Each number is 128 + 32 x the weight over its row's rms, rounded and kept within 0 to 255. Layers, rows and columns count from 0. The size above them is the row's rms in percent of the matrix's.

# layer 9 MLP up, 704x256, rms 0.199, rows 644-661, columns 128-255
size [ 93 108  98 102  95 104 105 110  96  99 102 104  91 103 110 101 104  99]
[[142 153 179 117 181 127 110 120 115 130  48 150 183  73  63 119 151 148 112 175 111 138  81  98 127 183 113 129 130 158 143 140 108 175  94 128 101 122  74 124  89 118 104 138 137  44 168 161 103 176 131 131 153 152 129 170 148 161 153 153 150 163 145 129  89 126 101 172 147  87 197  89 115 159  95 115 137 103 158  75 172 118  91 124 142 118 114 134 171 189 127 146 155 144 130 154 122 103 129 128  94  49  89 101  96 122 107 169 186 136  82 148 102 114 108 104 155 153 169 112 117 116 101 148 114 116 123 113]
 [107 184 130  99 137  60 137 127  84 185 117 127  86 113 116 141  87 130 131 106 160 157 146 113  98 165 125 161 115 173 164 144 186 175  88 135 138  98 128 122 135 169 161  54 135 111 188 125 112 162 159 159 155  67 163 104 151 142 144 106 100 143 179 109 159 124 131 195 139 136  96 141  88  47 116  98  80 168 155  80 114 141  95 168  99 157 180 195  89 122 105 105  86 107 128  55 133  93  82 109 148  83  76 141 149 107  83 123  90 170  93 163 125 113 143 132 150 177 137 210 143 109 132 103 108 139 116  42]
 [158  82 133 122 133 153 119 147 103 132  93 124 125 139 176  59  89 121 149  78 117 130  81 129  60 142 112  77 120 144 128  90 112 115 123 144 120 110 151 144 157 151 125 143 168 173 130  92 104 177 164 185 170 133 130 147 129  87 124 151 147 141 121  54 152 124  75 165 148  78 180 127 150 121  89 136 100 110 129 132 107 162 158 116 105  84 163  87 104 129 164  91 128 176 131 124 148 115  87 161 122 195 164 129 136  65  98 112 165 100 104  66 109 132 147 117 163 147 152  93 127 154 185 104 142  98  57 147]
 [132 150  82 171 127 122 136 191 106  50  39  54 144 127 114 115 122 102  26 136 160 148 118 146 113  88 140 160 150 139  79 166 168 134  66 132 153 194 142 114 106 196 127 148  36  63 118 152 116 119 140 135 188 140 101 147 122 127 168 167 108 103 145  78 126 131 180 173 124 127  63 113 105 143 143 122  82 118 148 100 133 122 110 131  95 110 118 121  46  97 169 127 176 126 123 118 114 145 141 180 118 178 129 119  82 160 150  86 142 136 170 164 144 117  69 118 181 137 136 168 149 117 136 105 172 123 140  43]
 [141  96 134 187 203 164 148 128 111 112 127 166 119 123 133 127 111  87 137  99 127 127 122 130 150 123 164  83 179  97 140 204 188  96 132 143 109 133 143 120 170 168 118  88 133 177  88 149 132  84 112 136  92 103 112 132 118 102 113  64 132  87 155 171 138 112  83  94 106 169 115 127  78 117 134 115  87 155 115 154 157 144 141 156 107 168 114 144 140 151 162 156 149 118 126 174 133  42 148 115  52 126 140 148 109 180 141 169 169 133  50 151  46 123 110 130 192 166 124  76 117 132 105 124 169 149  68  81]
 [146 224 129 180 125 103 101 136 115  64 105 139 148 171 141 138 115 170  97 140 124 120 179 155 141  86 102 149 111 170 233 129 139  77  77 166 170 130 137 134 122 107  96 124  93 111 115  83 146  96 105 144 108 169 128 141 111 143 165 105 162 170 124 145 107 119 131 142 118 148  87 153 154 120 135 138 153 161 157 166 148 101  98 111 123 123  82  90 122 138 142 168 144 126 151 134 160 120 122 177 128 141 151 152 142 164 184  94 168  82 131 157  92 204 101 129 100 127 156 145 108  88 142  84 111 135 126 156]
 [176 137 127 127 145 153  61 150 122 129 179 164 103 148 102 134 127 153  76 115 123 124  51  99 139  87  95 163 120 164 121 181 137 113  93 112 142 142 146 113 106  99 155 153 166 130 140 117 147  89 102 138 144 105 106 143 159 122 104 162 136 137 147 168 143  77 102  82 141 138 150 166 155 160 123 190  99  99 142 106  67 155 186 143 138 143 111 182  88 180 115 107 152  88 132 162 172 158  55 136 157 173 150  60 113 109 144 136 177  85 137 122 215 115 169 106 182 131 135 104 130 155 146 127 125 133 132 122]
 [126  58 132 141 160 140 149 155 111  95 113 127  81 102  77 105 197  90 179 125 102 115  97  74 163 109 112 147 125  73  92 130 125 159 136 130 150 132 191 126 106 142 158  98  74 141  66 117 132 184 129 147 140 101 162 178 119 153 138  98 147  65  97  84  63 170 145 101 167 149 132 131 115 141 163 152  46 108  91 101 147 175  60 138 130 183 137  85 154 135 116 167  84 143 151 179 113 150 127 156 113  98  89 141 104 145 110  83 104 156 141 153 111 134 128 106 161 185 121  82 147 121  96 109 150 140 117 117]
 [ 61 141 151 138 151 105  93 125 124 176 141 115  99 160 110 139 105 123  90 128 123 129  94 138 108 143 151 132 117 103 100 161 171 126 140 123  69 127 118 151  88 118 138 172 139 148 111 111 171 125 124 142 124 125  34 156  78 107 124 140 123 111 130 114 158 162 126 130 127 151 183  81  75  98 161 169 156  68  62 174 112 132 180  86 160 156  90 152  75 132 142 119  69 103  76 130  80 152 143 121 112 112 126 109  95  44 176  65 130 169 148 179 106  93 127 144 153 116 164 159 100 142 115 167  96 128 117 105]
 [ 70 176  85 141 112 115 167 116  81 148 136 106 148 150 162  95 122 145 110 139 140 133  96 129 139  85 127 158  84 101 141 175 118 189 103 165 132 100  69 100  67 102  79 116 131 119 141  79 113  77  46 160 184 138 173 185  60 141 120 178 133 138 101 149 118 113 117  77  97 127 128 121  79 138 142  47  68 118 147 128  79  65 147  99 106 109 172 117 144 203 166 117 152 143 130 136 152 122 131 148 110 178 118 123  93  98  81 127 155 150 103 201  83 141 143 166 122 134  78 126 159 103 136 151 123 133  99 145]
 [102 104  35 154 103 118 128 171 165  86 200 153 145 162 118 152  85 149 130 125 134  96 136  98 122 138  44  91 116 114 113 162 121 133 122 109 154 123 121 155 128 154 146  79 165  77 106  87 153 175 122 148 121 167  88 125 127  80 114 130 124 140 133 149 136 192 124 148 120 152 161 158 211 129 105 142 116 139 144 128  70 122 119 153 105 130 136 120 106  77  95 148  89  70  94 182 112 131 143 150 164  69 129 129 153 148  77 137 112 128 103 123 151 180 155 175  66 100 186 102  70 125 173  59  84 162 133 139]
 [ 97 110 108 109 161 129 146  99 105 127 129 141 104 180  99 118 153 123 101 170 142 139  71 166  77 144  65 141 140 168 165 114 146 124  81 187 192 170  71  93 126 101 111 167 138 137 126  97 151 115 141 127 104 106 148 137 118 132 117 155  90 110 166 122 117 141 130 136 113 202 118 158 135 169 109 119 161  92  84  87  71  86 106 104 131  86  86 122 127 149 115 175  91 137 137 111 179 190 177 156 125  51  71 159 111  97 139 137 138 131 103 155 122  94 122 124  91 147 106 100 162 178 101 201 149 106 106 118]
 [168 115 137 130 161 143  39 106  84  72 126 136 111  98 160 147 124 111 219 137 189 111  71 129  71 117 184 186 114 134 129 140 113 150 112  97  96 182 165 124 105 128 168 136 165 128 103 163 194 136 101 114 136 121 115 164  67 113 113 164 119 130 101 106  99 164 174 109 160 109 145 143  89 171 106 105 104  69 160  92  93  87 133   0 100 101  99 107 139 119 132 106 117 135 136 142 119  85  87 116 130  98  50 167 152 140  91 187 102 134 158 140 138 126 145 165 130 164 190 107  99 156 106 150  99 168  66  83]
 [144 179 188 124 132  75 188 160  97 217 119 160 145  36 163 111 103 105  89 139 146 119 183 147 157 132 154 177  69 164 147 121 129 163 180 107  83 122  98 125 100 153 115 123 108  87 141 136 122 103 109 131 172 143 111 160 112  96 163 161 164 177 111 141 121 126 119 133 113  94 116 136 151 123 205 140 161 113  76  94 114 153 181  97 167 128 121 202 248 130 158 117 128 127 129 171 154 144  90 119 159  98 137 105 146 109 120 115 107 122 108 134 136  96  79 135 143 109 109 143 186 161 157 139 108 146 105 126]
 [125 134  64 104 108 138 178 146 145  85 106  74 148 125  59 131 101 131 173 161 134 161 118 151 124  66 103 118 135 153 194 150 114 108 173 123 160 107 137 131 107 115 114 120 152 116 156 146 139 116 149 161 128 153 114 126 106 129 121  86 186  54  81 180 124 133 106  84 118  76 153 140 127 179 111 112  95 173  96  88 168 123 186 136 143 161 151  78 112 111 104 151 104 156  97 124 169 149  91 100 125 117 117 135 127 146 124 108 100  86 165  81  59  96 107  78 122  74 109 108 104 127 142 135 144 108 143 144]
 [117 176 128 119 155 132 157 100 175 130 109 120  74 125 108 147 126 153 113 130 119 168 113 157  68  89 191 160 108 157 118 125 129  65  79 144 140 103 162 215 114  57 105 100 121 167 113 107 126 145 136 122 121 132 105 159  98 120 109 109 164 109 109 136 141 152 105 103 106 172 108 169 108  83 117 167 119 163 131 121 160 178 117  92 122 195 161 126 120 103 152 162  89 121 136 116 140  92 167 142 140 131 164 156  79 137 131 103  89  94 140 127 206 155 124  63  83 125 147  65 163 122 129 120 126 117 192 132]
 [175 195 116 146 102 172 100 156 139 129 177 101 115 126 132  28 112 130 146 154 105  88 123 165 145 103 137 174  92 126  84 114 150 133 105 102 157 138 125 117 103 232  87 145  99 149 136 142  86 133 150 116 157 136  82 134 118 118  70 102 146 127 179 165  71  97 109 118 156  95  88 103 168 150 136 155 159 155 141 116 157 126 168 124 165 128  88  93  96  77 105 161 127  84 145 104 111 146 145 115 166  52  93 112 197 114 120 109  86 137  92 142 141 112 103 116 184  97 114 139 111 110 153  93 138 106 124 160]
 [111 112 114  97 103  40 149  94 165 105 117 150 109 153 128  52 115  77 104 136 185 157 139 157 125 152 124 126  96 183 143 109  93 127 121 110 124 178 127 133 126 129 156 109 141  76  74  93 146 108  99 146 141 147 184 181 148 100 122 157 119 124 158 106 141 184 117 129 102 142 102 119  78  95 108  75 134  92 130 118 143 134 108 119 116  92 141 156 179 134 152 123 142 150 116 133 130 139 135  94  27  35 137 164  94 114 138  72 130 138 141 121  77 109  84 110 138 108 119 113 173 139 130 162 165 113 104 176]]
# layer 9 MLP down (transposed), 704x256, rms 0.192, rows 644-661, columns 128-255
size [ 93 106 100 104  96 100 105 104  98  96  97 102  97 101 105 103 103  95]
[[128 211 112 163  91 125 129 129 140 102  88 141 121  60  87 126 149 120  62 146 175 156  93 135 172 124 159 166  97 164 126 150 116  95 163 102 106 148 118 227 166 141 130 132 136 134 151 114 145 133 153  83 196  98 138 123 149 106  90 125  63 130 110 138 126 113 137 146 121 135 150  89 125 162 118 142 114  94 126  91 164 118 162 120 164 146 137 125 141  97 116 116 142 115 160 158 151 109  90  69 112 137  88 170 133 164 153  71 158  72 122 100 140 147 147  99 122  94 162 151 156 149 112 146 169  28 170  84]
 [127 134 179 116 173 164  34 105 171 138 179 155  99 154 148 128 126 129 157 101 145  60 120 161 112 150 154  80 123 155 124 149 176  87  99 130 150 132 140  86 102 117  83  82 133 125 158 107 124 153 132 139 158 177 119 181 161 106 141 164  93 133 138 125 139 116 156 180  84 106  79 128 179 127 153 143 140 121 115 113  95 114 115  85 149 197 108 169 177 101 133 105 102  92 129 138 134 124  80 117 130 126 134 131 135 122 163 122 130 127 149 153 137 107 134 112 121 160 199 120 108 180  90 141 167  86 135 111]
 [152 173 139  52 151 106 135  84  94 118 156 149  83 118 132 114 131 148 113 111 126 126 107 143  86 144 118 118  75 154 151 123 107 177 113 105 122 165  68 157 142 122 118 197 110 115 108 107 119 143 197 180 174  95 133 164 164 142  87 181 124 141  62 124 153  94 193 154 125  72 143 102 136 118  94 113 143 103 153 141 129 134 145  52 141 106 135 133 102 118 158 108 168 152 156  76 164 109  90 143 164  73  91 117  98 118  79 135 154 118  99  86 123 131 132 154  89 125  91 166  96 155 108 127  92 146 169 137]
 [118  90 112 100 178 123 138 130  89 193 150 126 147  91 105 103  62 116 135 111 150  77  96 113 130 123  79 103  77 119 106 119 124  95 111 148 197 170 165 155 110 149 114  63 123 174 109 143 113  98 152 110  78 129 122 145 129 138 163 155  87 159 154 171  91 172  99 110 178 134 157  77 141 146 138 152  57 116 159 161 155 124  90 135 109 165 182 119 146  74 132  59 127  98 152 154 134 154 150 156 142 108 135 158 112 191 144  99 182 146 181 131  65 166 105 152 136  73 157 163 144 181 116 112 140 202 123 169]
 [117  95 120 119 137 108  97 173 124  61 118  91 144 124 114 119 157 124 141  83  89 110 154 136 130 139 168 110 185 132  90  77 188 122 101  80 142 173  83 119 166 153  93  98 122  49 101 112 137  99 109 187 148 105  95 153 134 166 197  38 141 109 139 129 125 146 111  95 132 196 142 139 143 142 161 154 163  80 120 151 113 145 167 109 158 158 144 153 167 137  92 133 149 110 119  65 105 198 150 106 108 142 144 168 157 171 114 161 116 138 124 115 111 127 121 103 121 105 156 177 199 105 130 151 133 151 120 124]
 [158 151  90 130  96 147 106 179 157 137 129 187 149 102  64 156  81 107 119  95 109 184 141 146 146  75  78 109  97 108  64 154 120  70 113 136 129  92 198 119 153 149  74 168  77 132  96 162 137 109 131 165 118 103 133 149 109  52 100 174 143  83 165 132 151 107 176 181 102 144  93 138 128 147 100 106 129 156  93 172  99 120 108 107 104 101 127 113 103 113 112  97 149  90  95 206 123 143 122 179 128 131 123  84 117 134  98 155 171  43 135 158 131 162 127  80 105 165  94 125 105 132 117 112 167 113 198 117]
 [137 105  91 115 114 105 127 155 121  79 181 168 102  57 113 160 166 156  89  95 144 143 107 157 110 107 129 179 168 194 101 146  97 125  75 195 144 151 137 115  98 141  76 134 151 144 131  97 153 144  87 140  78 150 140 131 166 129 131 132  62 156 108  94 138 131 129 150 172  69 111 153 182 126 138  87  63 121 100 133 142 141 101 153  85 104 110 152 182 161 165 124 134 176  78 124 172 149 149  88 244 121 147  86 172  93 132 105 102 174 131 138 183 184 136 150 140 163  83 111 120 120 115  88  94  86 160 145]
 [120 124 207 142 139 113 123 147 127  95  98 165 152 154 124 123 170 175 189  89  99 141 126 163 120 133 198  85 163 152 146 126 174 135 149 156 116  78 113 109 133 167 169 134 107 125 141 103 186 128  90 116 114  79 128 191 147 154 111 155 148 141 125 110  96 157 126 172 126  89 122 137  86 113 128 159 129 109 113 167 157  87 113 125 133 104 130 121 149 130 174 112 224 122 129  96 142 115  66 121  82 192 174 130  93 188 118 130  36 113 126 116 137 146  87 141 120  86  49  88 131  96  56 150 156 108 132 133]
 [117 142 153 148 127 165 162  90 149 165 126 124 131 152 157 143 109 113 148  92 132 109 163  93 107 155 148 133 160  75 183 125 116 149 101 100 182 102 141 110 132 135 149 139 151 111 138 150 183 131 128  83 128 124  84 196 108 191 140 177 166 116 118 143 225 116  99 174 107 105  47 135 100 103 141 179 125 150 125 110 184 189 156 135 130  92 164 170 105 143 150 127 162  84  86 145 146 126 196 125 119 174 114 126 182 142 175  96 114 117  68 149 108 109 119  70  84 189 115  52 157 142 119  80 152  94  83 165]
 [117  95 175 202 104 153 154 160 161 128 145 123 156 118 119 114 102  94  79 123 155 167 158 103 121 132 141 131 168 162 136 149 110 126 128 171 151 175 122 115 120 189 137  79 182 106 137 126  90 153  99 140 121 142 145 131 127 142 112  88  76  75 174 107 104  86 138 178 105 142 111 153  93 164 156 110 111 148 128 127  88 118 130 153 115 111 113 106 173 194 109 161 125 113 152 155 103 145 112 178 179 198 139 152  65 139 163  88 115  90 113 114  98  76 122 192  74 132 162  71 114 112  93 118  89 164 129  82]
 [139 168 110 137 169  78  52 111 193 112 160 111 154 174 121 130 138 116 123 128 145 120 170 126 167 122 145 112 135 137 150  90  74 143 103  96 114 133 184 122  99 138 116 149 113 118 115 145 133 117 176 168 142 127 135 160 132 121 115 101 106 140  92 133  80 105 111 137 142 125 157 129 123 100 146 163 107 107 136 111 115 134 126 160  78  81 109 128  94 132  67 144  48 138 150 182 132 175 151 121  46 131 125 139 166 117 106 152 119 131 134 105 123 114 141 122 104  39 109 106 115 117 218 108 102 186 140 134]
 [118 157 104 101 132 149 121  95 169  79 148 106 129 104 158 112 139  71 157 166 128 146  73 123 121 130  88 147 120 155  99 166 176 157 136 178 143 181 121 102 171 135 117 144 178 106 176 132 120 160  70  94 172 108 118 144 114 149 123 130 106 165  74 153 131 170 136 115 147 109 149 136 139 117  82 111 126 163 114 141 148 124 118 135 182 139 196 178 103  79 110 108 165 182 116 117  83  67 176 166 131 116  64 124 157 150 105 139  75 101 111 158 133  86 133 149 118 141 165 112 158 170 159  92  87 171 128  54]
 [135 108 151 125 119 155 130 100 117 192  94 169 147 161 125 164  78 161 137 143 136 155 128 104 131  82 148 168 125 102 157 100 158 141 106  56 125 147 165  89 125 101 135 152 112 169 125  90 117 119 111 134  93 128 169 147 187 151 152 146 197 119 121 114 123  98 108 147 179 104 117 148 142 162 133 136 128 148 133 177  75 114 135 161 103 102 105 168 133 153 145 113 137 170 147 154 106  99 141 105 142  92 119 115 138  65 144  95 133 117 171 106 166  95  99 144 177 140 118 143  85 132 152 132 112 139 140 136]
 [140 119 146 136 197 102 153 129 145 110 203 171 133 160 100  82 161 121 136 172 131 146 146 112 137 189 122 149 118 151 121 135  59 116 119 183 106 114  67 107 153 136 124 150 136 104 124 182  98 148  64 162 135  85 100 101  97  91 159 159 128 182 156 149 168 117 168  92 123 150 120 142  82 100 121 176 178 158  82 154  90 144  98 115 145 173 162 117 156 120 146  86 125  84 161 157 150 165 120 141 179 153  87 166 120 179 149 139 101 118 101 162  94 119  80 158  99  85 131 110  79 129  98 108 159 146 102 149]
 [141 192  69 102 115 139 124 144 141  88 142 102 154 109  85 152 125  78 105 160 110 138 115  71  96 101 123 111 125 128 210 199  60 151 109 114 139 107 115 160  99 104 154  50  82 144 163 146 166 169 109 137  90  83 110 102 122 103 142  90 163 134 142 158  81  80 128 124 115 150 112 142 128 147 122 108 147 147  92 128 141 162 118 126 123 156 150  59 115 157 160 104 110  99 133 126 145 134 118 179 126 164 174 143 150  96  82  87 130 101 113 179 130 142 184 109 195 103 135 173 139 147 168 133  87 131 114 139]
 [161 143 124 129 142 106 167  49 136 129 136  82 164  85 164 111 132 125 112 129 136 157 184 149  87 208 176 195 116 148 132 115  94 143  94 110 119 169 169  92 188  75 149 122 157 123  91 103 133 171 114 145 113 127 127 165 112 106 132 121 121 172 175 140 115 122 136 133 128 125 118  95 128 139  94 130  85 113 156 190  91 138 131 160 178 182 150 114  96  93 112 143 116 179  98 154 137  98 163 166 146 123 175  97 158  67 188 120 184 131 109  99 125 138 172 133 151 120 176 110 156 161 127 154 138 152 201 126]
 [ 85 100  45 113 126 186 111 143  80 101 150 120 155 155 205  75  95 155 151 115 158 121  83 156 136 148  95 115 153  90 120 147 145 172 119 170  99 185 127 183 115 185 147 148 119 160 159  66 147  95  92 174 125 157 117 148 147 153  76  63 121  92 133 142 181 159 148 124 160 153 158  49 165 134 180 151 144 141  80 167 165  84 157 172 135 142 137 148 104 133 120 158  82 122 129 145  89 125 161 110 130 121 132 149 114  94 159 140  41  87  97 146  63 106 107 131  87 114  65 125 106 125 107  82 148 117 126 170]
 [186 163 132 192 106  82  90  42 126 109 154 139 191 138 100  98  78 178 110 101 110  86 151 114 127 155 156 119 101 152 130 155 154 119 174 125 128 106 102 136  80 146 125 153 128 102 123  49 109 156 162 119 220 144 156 109 157  69  85  78 122 138 122 139 151 137 118 167 105 129 162  97 144 208 107 151 160  95 142 210  77 110 112 205 140  96 151  90  67 107 198 111 118  88 116 109 106 129 162 171 104 138  89 108 137 130 146  91 119  77 112 139 126 119  98 165  80 107 157 144 191 166 104 126 156 121 160 154]]
# layer 9 MLP gate, 704x256, rms 0.19, rows 645-662, columns 128-255
size [112  98 101 100 100 104 104 102  96  99  94  97  99  98 102 101 102 105]
[[147 121 172 109  96 118  88 147 120  79  91  45  95  85 122 146 127 104 177  78 134 173 120 155  85 159 138  91 181 142 186 128 113 158 131 116 157 116 151 127 147 114  70 122 153 121 188 105 141 112 167  89 100 144 124 117 118 156 142 133 129 166 154 149  95  51 168 151 190 123 118 133 151 164 187 116 107 189 111 115  96 164 145 148 145  99 136 251  91  86 163 131 143 171 121  94 130 172 135 123 217 155  87 118 126  93 112 142 104 136 126 137 171 105  87 167 148 141 171 127 166 156 146 155 143  96  88 173]
 [112  96 114 161 148  90 127 179 108 149  91 168 139 159 158 119 200 141 159 131 124 155  75  69 108 172 144 142 144 127 109  90 147 125 193  90 112  92 199  95 115 133 119  88 139  75 143  71 123 121  95 130 140 142  89 108 135 164 119  81 155 166 134  87 106  78 143 115 191 211 128 180  87 144 155  89 127 128  76 108 137 150 103 115 169 153  51  86 151  58 149 190 121 116 162  88 156 150 159 110 185 127 104  82 152 177 149 127 122 137 110 141 114 114 129 150 102  44 124  98 126 181  90 182  91 138 104  81]
 [124  95 112 128  92 130 146 171 132 176 106 114  97  75 120 105 127 123 174 101 104 136 108 112 141 131 123 119 135 116 109 106 111 109  82 169  96 143 113 121 118 152 153 110 153 134 123 202  86 156 191 109  89 136 102 132 133 100 156 141 130  88  80 134 194 153  97 132 105 104 143 169 136 121 170 104  69  75 129 146 103 124 137 177 128  94 150 128  92 212 137 149 180 105 146 150 170 140 166 108 104 177 110 159  69  82 109 143 149 169  87 178  90  85 144 120 109  89 163 113 140 177  97 106 161 171 122 144]
 [135 110 131  82 120 131 141 182  78 146 152 119  91 104 126  66 141 137 101 143 101  68 121 177 122 117 190  99 126 131  86 130 125 155  93 108 122 131 126 100 162 168 171 182  92 110  92 105 107 172 149 113  77 129  77  99 143 163 114  75 134 138 118 110  92  84 110 123 114 158  74 182  96 128 125 119 110 121 162 165 133 108 120 166 126 147 140 126 143 129 117 196 109 151 104 124  93 170 113 188  53 149  97 104 120  96 124 187 111 110  88  97 127 110 126 112 113  41 145 191  99  90 213 108  86 160  99  97]
 [134  93 162  83 140 105 178  95 119 162  61 147 126 138 125  55  81 100 162  69  98 133 161 140 148 147 146 122 166 123  79 136 100 197  75 158  55 100 132 118 115 104 128 136 124 162 101 131 119  79 189  76 178 118 118 165 120 171  98 162 110 134 144 123  84 103 136 137 117 151  86 105 200 130 130 109 177 121 160 104 107 185  88 145 158 156 122 182 142 126 100 122 133 139 138 144 111 173 181  92  68 114  99 124 115  96 108 146 140 137 118 197 179  61 122 157 135 148  91 108  80 122  65 150 112 136 100 131]
 [133 112 120 115 120 206 125 156 168  80 152 139  60 115 163 195  79 166  63  16 125 108 159 105 144 173 146 126  83 157 154 132  97 145 142 151 152 123 196  81  98 152 126 127 133 132 125 150 135 160 122 145 168 107 135 106  93 142 189  72  36 172 117 178 179  79 144 153 122 103 117 140 105 135 181 194 148 108 107 148 111 152 113 102 113 124 165 138  89 175 132 123 139 175  77 162 187 111 128 117 170 143  69  85 111 141 116  92 150  97 111 100 129 115 112 142 165 144 130  88 146 163  68  76  93 220 146 171]
 [122 174 135 160  73 152  84 117 140  86 164 172 164 105 155  84  79 157 144  82 131 156  82 118 102  92 127  59 128 132 144 162 168 184  50 107 155 112 130 100 111 132 132  78 122  99 176  68  89 127 124 203 132 152  74 109 101 128 179 133 127 131 163  85 165 125 147 140 129  93  95 114 152 169 142 131 122 110 114 154 132 157 135 105 143 156 149 132 155 106  43  81 173  83 127  84 156 115 134 123 139 128 155  91 153 138  97  78  69 132  90 156 142  33  93 125 161 120 128 115  80 152 163 133 140 137 121 135]
 [ 77 178 107  93 147 205 160  88 118 183 114 150  84 116 115 135 146 122  34 109 162 137 110  90 154 178 181 134 147 141  97 163 196 105  81 141 130 138 151 125  86  82 146 119 124 151 125 192 105  77 103 136 122  99  92 175 127 110 180 142 127 104 111 149 127 133 104 127 164 125 185 161 101  90 169 148  96 127 172  89  55 146 117 139 110 198 111 139  88 153  65  76 127  57 115 130 115 163 145 170 126 151 140  86 153 111  89  64 107  98 108 140  97 126 135 140 149 109 118 171 122 100 145 165 174 113 133  99]
 [117 136 147 123 133 108 106  86  82  66 133 149 106 128 145 107 103  84 143 112 110 152 168 143  99 100 137  81 121  72  87 135 168  77 121 104 125 140 158 129 132  87 170  85 131 156  50  85 182 151 125 159  80  81 178 100 107 181 166 153  47 109 184 108  63 169 164 137 167 134  91  83 135  85 151  96 133 121 142  61 171 148 157 140 172 129 164 174 136 122 182 138 104 154 138 170 139 106 103 120  86  53 135  89  88  31  95 121 125 143 108 155 145  84 146 106  77 114  98 101 125 124 151  97 145 115  94  84]
 [154 124 165 161  82 188 131 221 120 153 189  77 130 130 156 105  92 126 111 187  68  79 133 131 132 132 112 128 114 160 148 109  93 180  88 119 162 109 107  99 127 124 148 151  37 136 119 138 180 146  73 122  68 152  62 168 118 102 147 177 114 116 127  94 103 103 119 164  95 166 140 182 147  97 143 139 111 109 143  98 173  82 129 168 107  87 195  77  77 133 154 155  88  92 119 167 140 110 143 190 129 142 207 126 170  77  76 122 193 153 119  83 114 176 140 134 152 145 136 119 126 144 131 110 136 153 162 145]
 [112 161 110 142 153 168 103 129 158 144 108 126 128  88 103 112  96 151 112 125 107 127 120 201 101  95 149 134 114 142  68 139 162 154  66 146  94 161 104  98 149 109 119 223 155  93 107  92 125 125 188 104 196  68  89 195 120 152 168 134 116 106 163  99 120  81 155  79 128 132 119  89 118 121 164 164 149 105 182  91  98 118  93 141 185 116 118 109 160 181 100 104 152 102 116 103 133 135 111 147 135  90 116 126 138 129 136 137 110 141 105 171  91  92 137 161 135 119  73 146 181 108 108  94 141 151 126  81]
 [129 123  95 154 184 135 132 187 137  87 122 144  72 243 106 136 148 148 188 178 155 111 132 113  99 155  85 149  95 116  84 123 116  89 111 106 159 192 135  77 169 176 144 106 120 114  83 162 136 138 130  95  80 136 116 126  78  81 128 106 127 126 123 119  90 155 182 109 130 130 108 135 108 135 178  81  96 111 122 127  67  55 103 107  81 141  77 128 136 128 138 170 144  98 161 173 139 147 168 143 105 104 125 178 130 123  91 177 157 133 163 150 128  91 141  98  80 149 104 113  93  93  83 152  81 138 145  72]
 [137 158  95 103 135  64 151  76 198 156 144 116 111 115 170 143 130 183 157 199 158 100 185 126 130 144 157 116 113 141 138 133 112  68 122 120 117 108 140 115 110 139 133 154 150  58 121 120 172  73  97 172 138 109 140 159  44  94 146 151 141 142 129  98 100 172  99 135  86  99 107 117 103 144 133 167 148 153 147 172 104 151 148 119 160 121 162 129 180 152 141 128  97 124  94 184 178 113 161  97  96 118 146 160 163 158 143 148 139 117 110 107 128 121 144 162  71 167 150 174 110 169 114 150 135 117 101 153]
 [135  42 135 163 116 123 140 118  85  68 118 150 105 189 133 131 125 162 142 107 201 153 148 134  89 167 162 153  63  76  70 103 136 124 145  80 166 139 180  61 139 125 100 144 113 151  64 128 171 156 130 117 175 128 129 141 144 162 105 165 142 142 101 120 135 163  82  98 108 115 132 125 168 205 105 140 102 113 150 100 145  97 223 145 136 158 181 147 157 125 127 107 103 101 119 162 131 129 140 112 118 104 122 130 105 102 180 124  86 135 105 130  65 105 127 189  96 122 112 130 122 108 127 130 107 143 163 112]
 [136 112 109  54 145 100 168  84 166 177 162 121 120 143 109  69 205 103 150  97 120 123 136  71 142 126 112 156 169 100 122  98 137 201  94 147 103 129 147 120 120 160  91 147 142 157 128 114 194 118  96  85 113 116  70 158 115 133 148 106 125 156 178 191 160 176 106 135 103 164 166 137  86 194 105 141 124 147 140  33 147  74  64  79 181 122 129 174  87 175 174 151 113 130 132 152  71 146  87 160 107 150 158 171 138 152  74  78  90 124  96  97 134 175  89 105 112 118 154 120 158  81 130 184 152 185 175 137]
 [164 122 102 125  99 115 145 115 189 190 129 103  72 124 151 167 182 173 165 111 140  95 128 188 121 158 164 113 165 165  65 118 175 131 201 125 141 118 190 161 155  80 121 131 120  90 135 145 168 138 142 113 151 156  84 119 158 106 160 146  94 143 105  70 146  91 130 119  67 156 144 151 166 111 107 174 116  82 152 139 149 122  68 149 139 143 136 134 102 146 198 110 173 121  95 117  67 111 101  88  46 146 197 129  96 162 123 138 131 135  72  79 116 108 156 114 157 122 175 107 214 144 118 128 121  87 140 172]
 [ 95 109 107 145 143 188 107 116 147 142 102 155 210 111 150 105 117 103 145 134 141  39 138 183 114 158 182 132 113 101 153 131 116 148 118 132  59 135 174  82 106 165 108 164 107 152  93  93 127 165 131 102 149  72 111 143 139 106 127 103 136  91 145  99  96 106 117 184 125 140  98 120 152 120  41 112 154 138 148 107  99 147 157 146 112  56 189 171 143 129 108 135 176  98 190 142 117 112 133  94 143 145 140 141 160 203 131  81 141 187 105 141  83 133 203 193  98 165 112 118 126 128 140 161 164 190 159 113]
 [117  96 160 121 133 166  92  97  90 138 142 174 113 157 110 209 135 101 206  86 149 112 130 129 106 160 130 113 121  95  99 144 123 137  95 133 106 136 130 125 167 172 204 179 101 108 127 119 118  79 195 114 141 167  83 112 173 121 121 175  47 113 164 118 140 134 152 120 172 127 150 129 106 151 151 169  93 108 110 143  88  59 126  92 112 125 113 167  95 206 180 138  95 149 134 137  86 131 132 120 140 170 105 130 103 172 137 156  92 129 147 144 113 131 123 170 163 152 141  93 109 111 167 186 184 110  82 100]]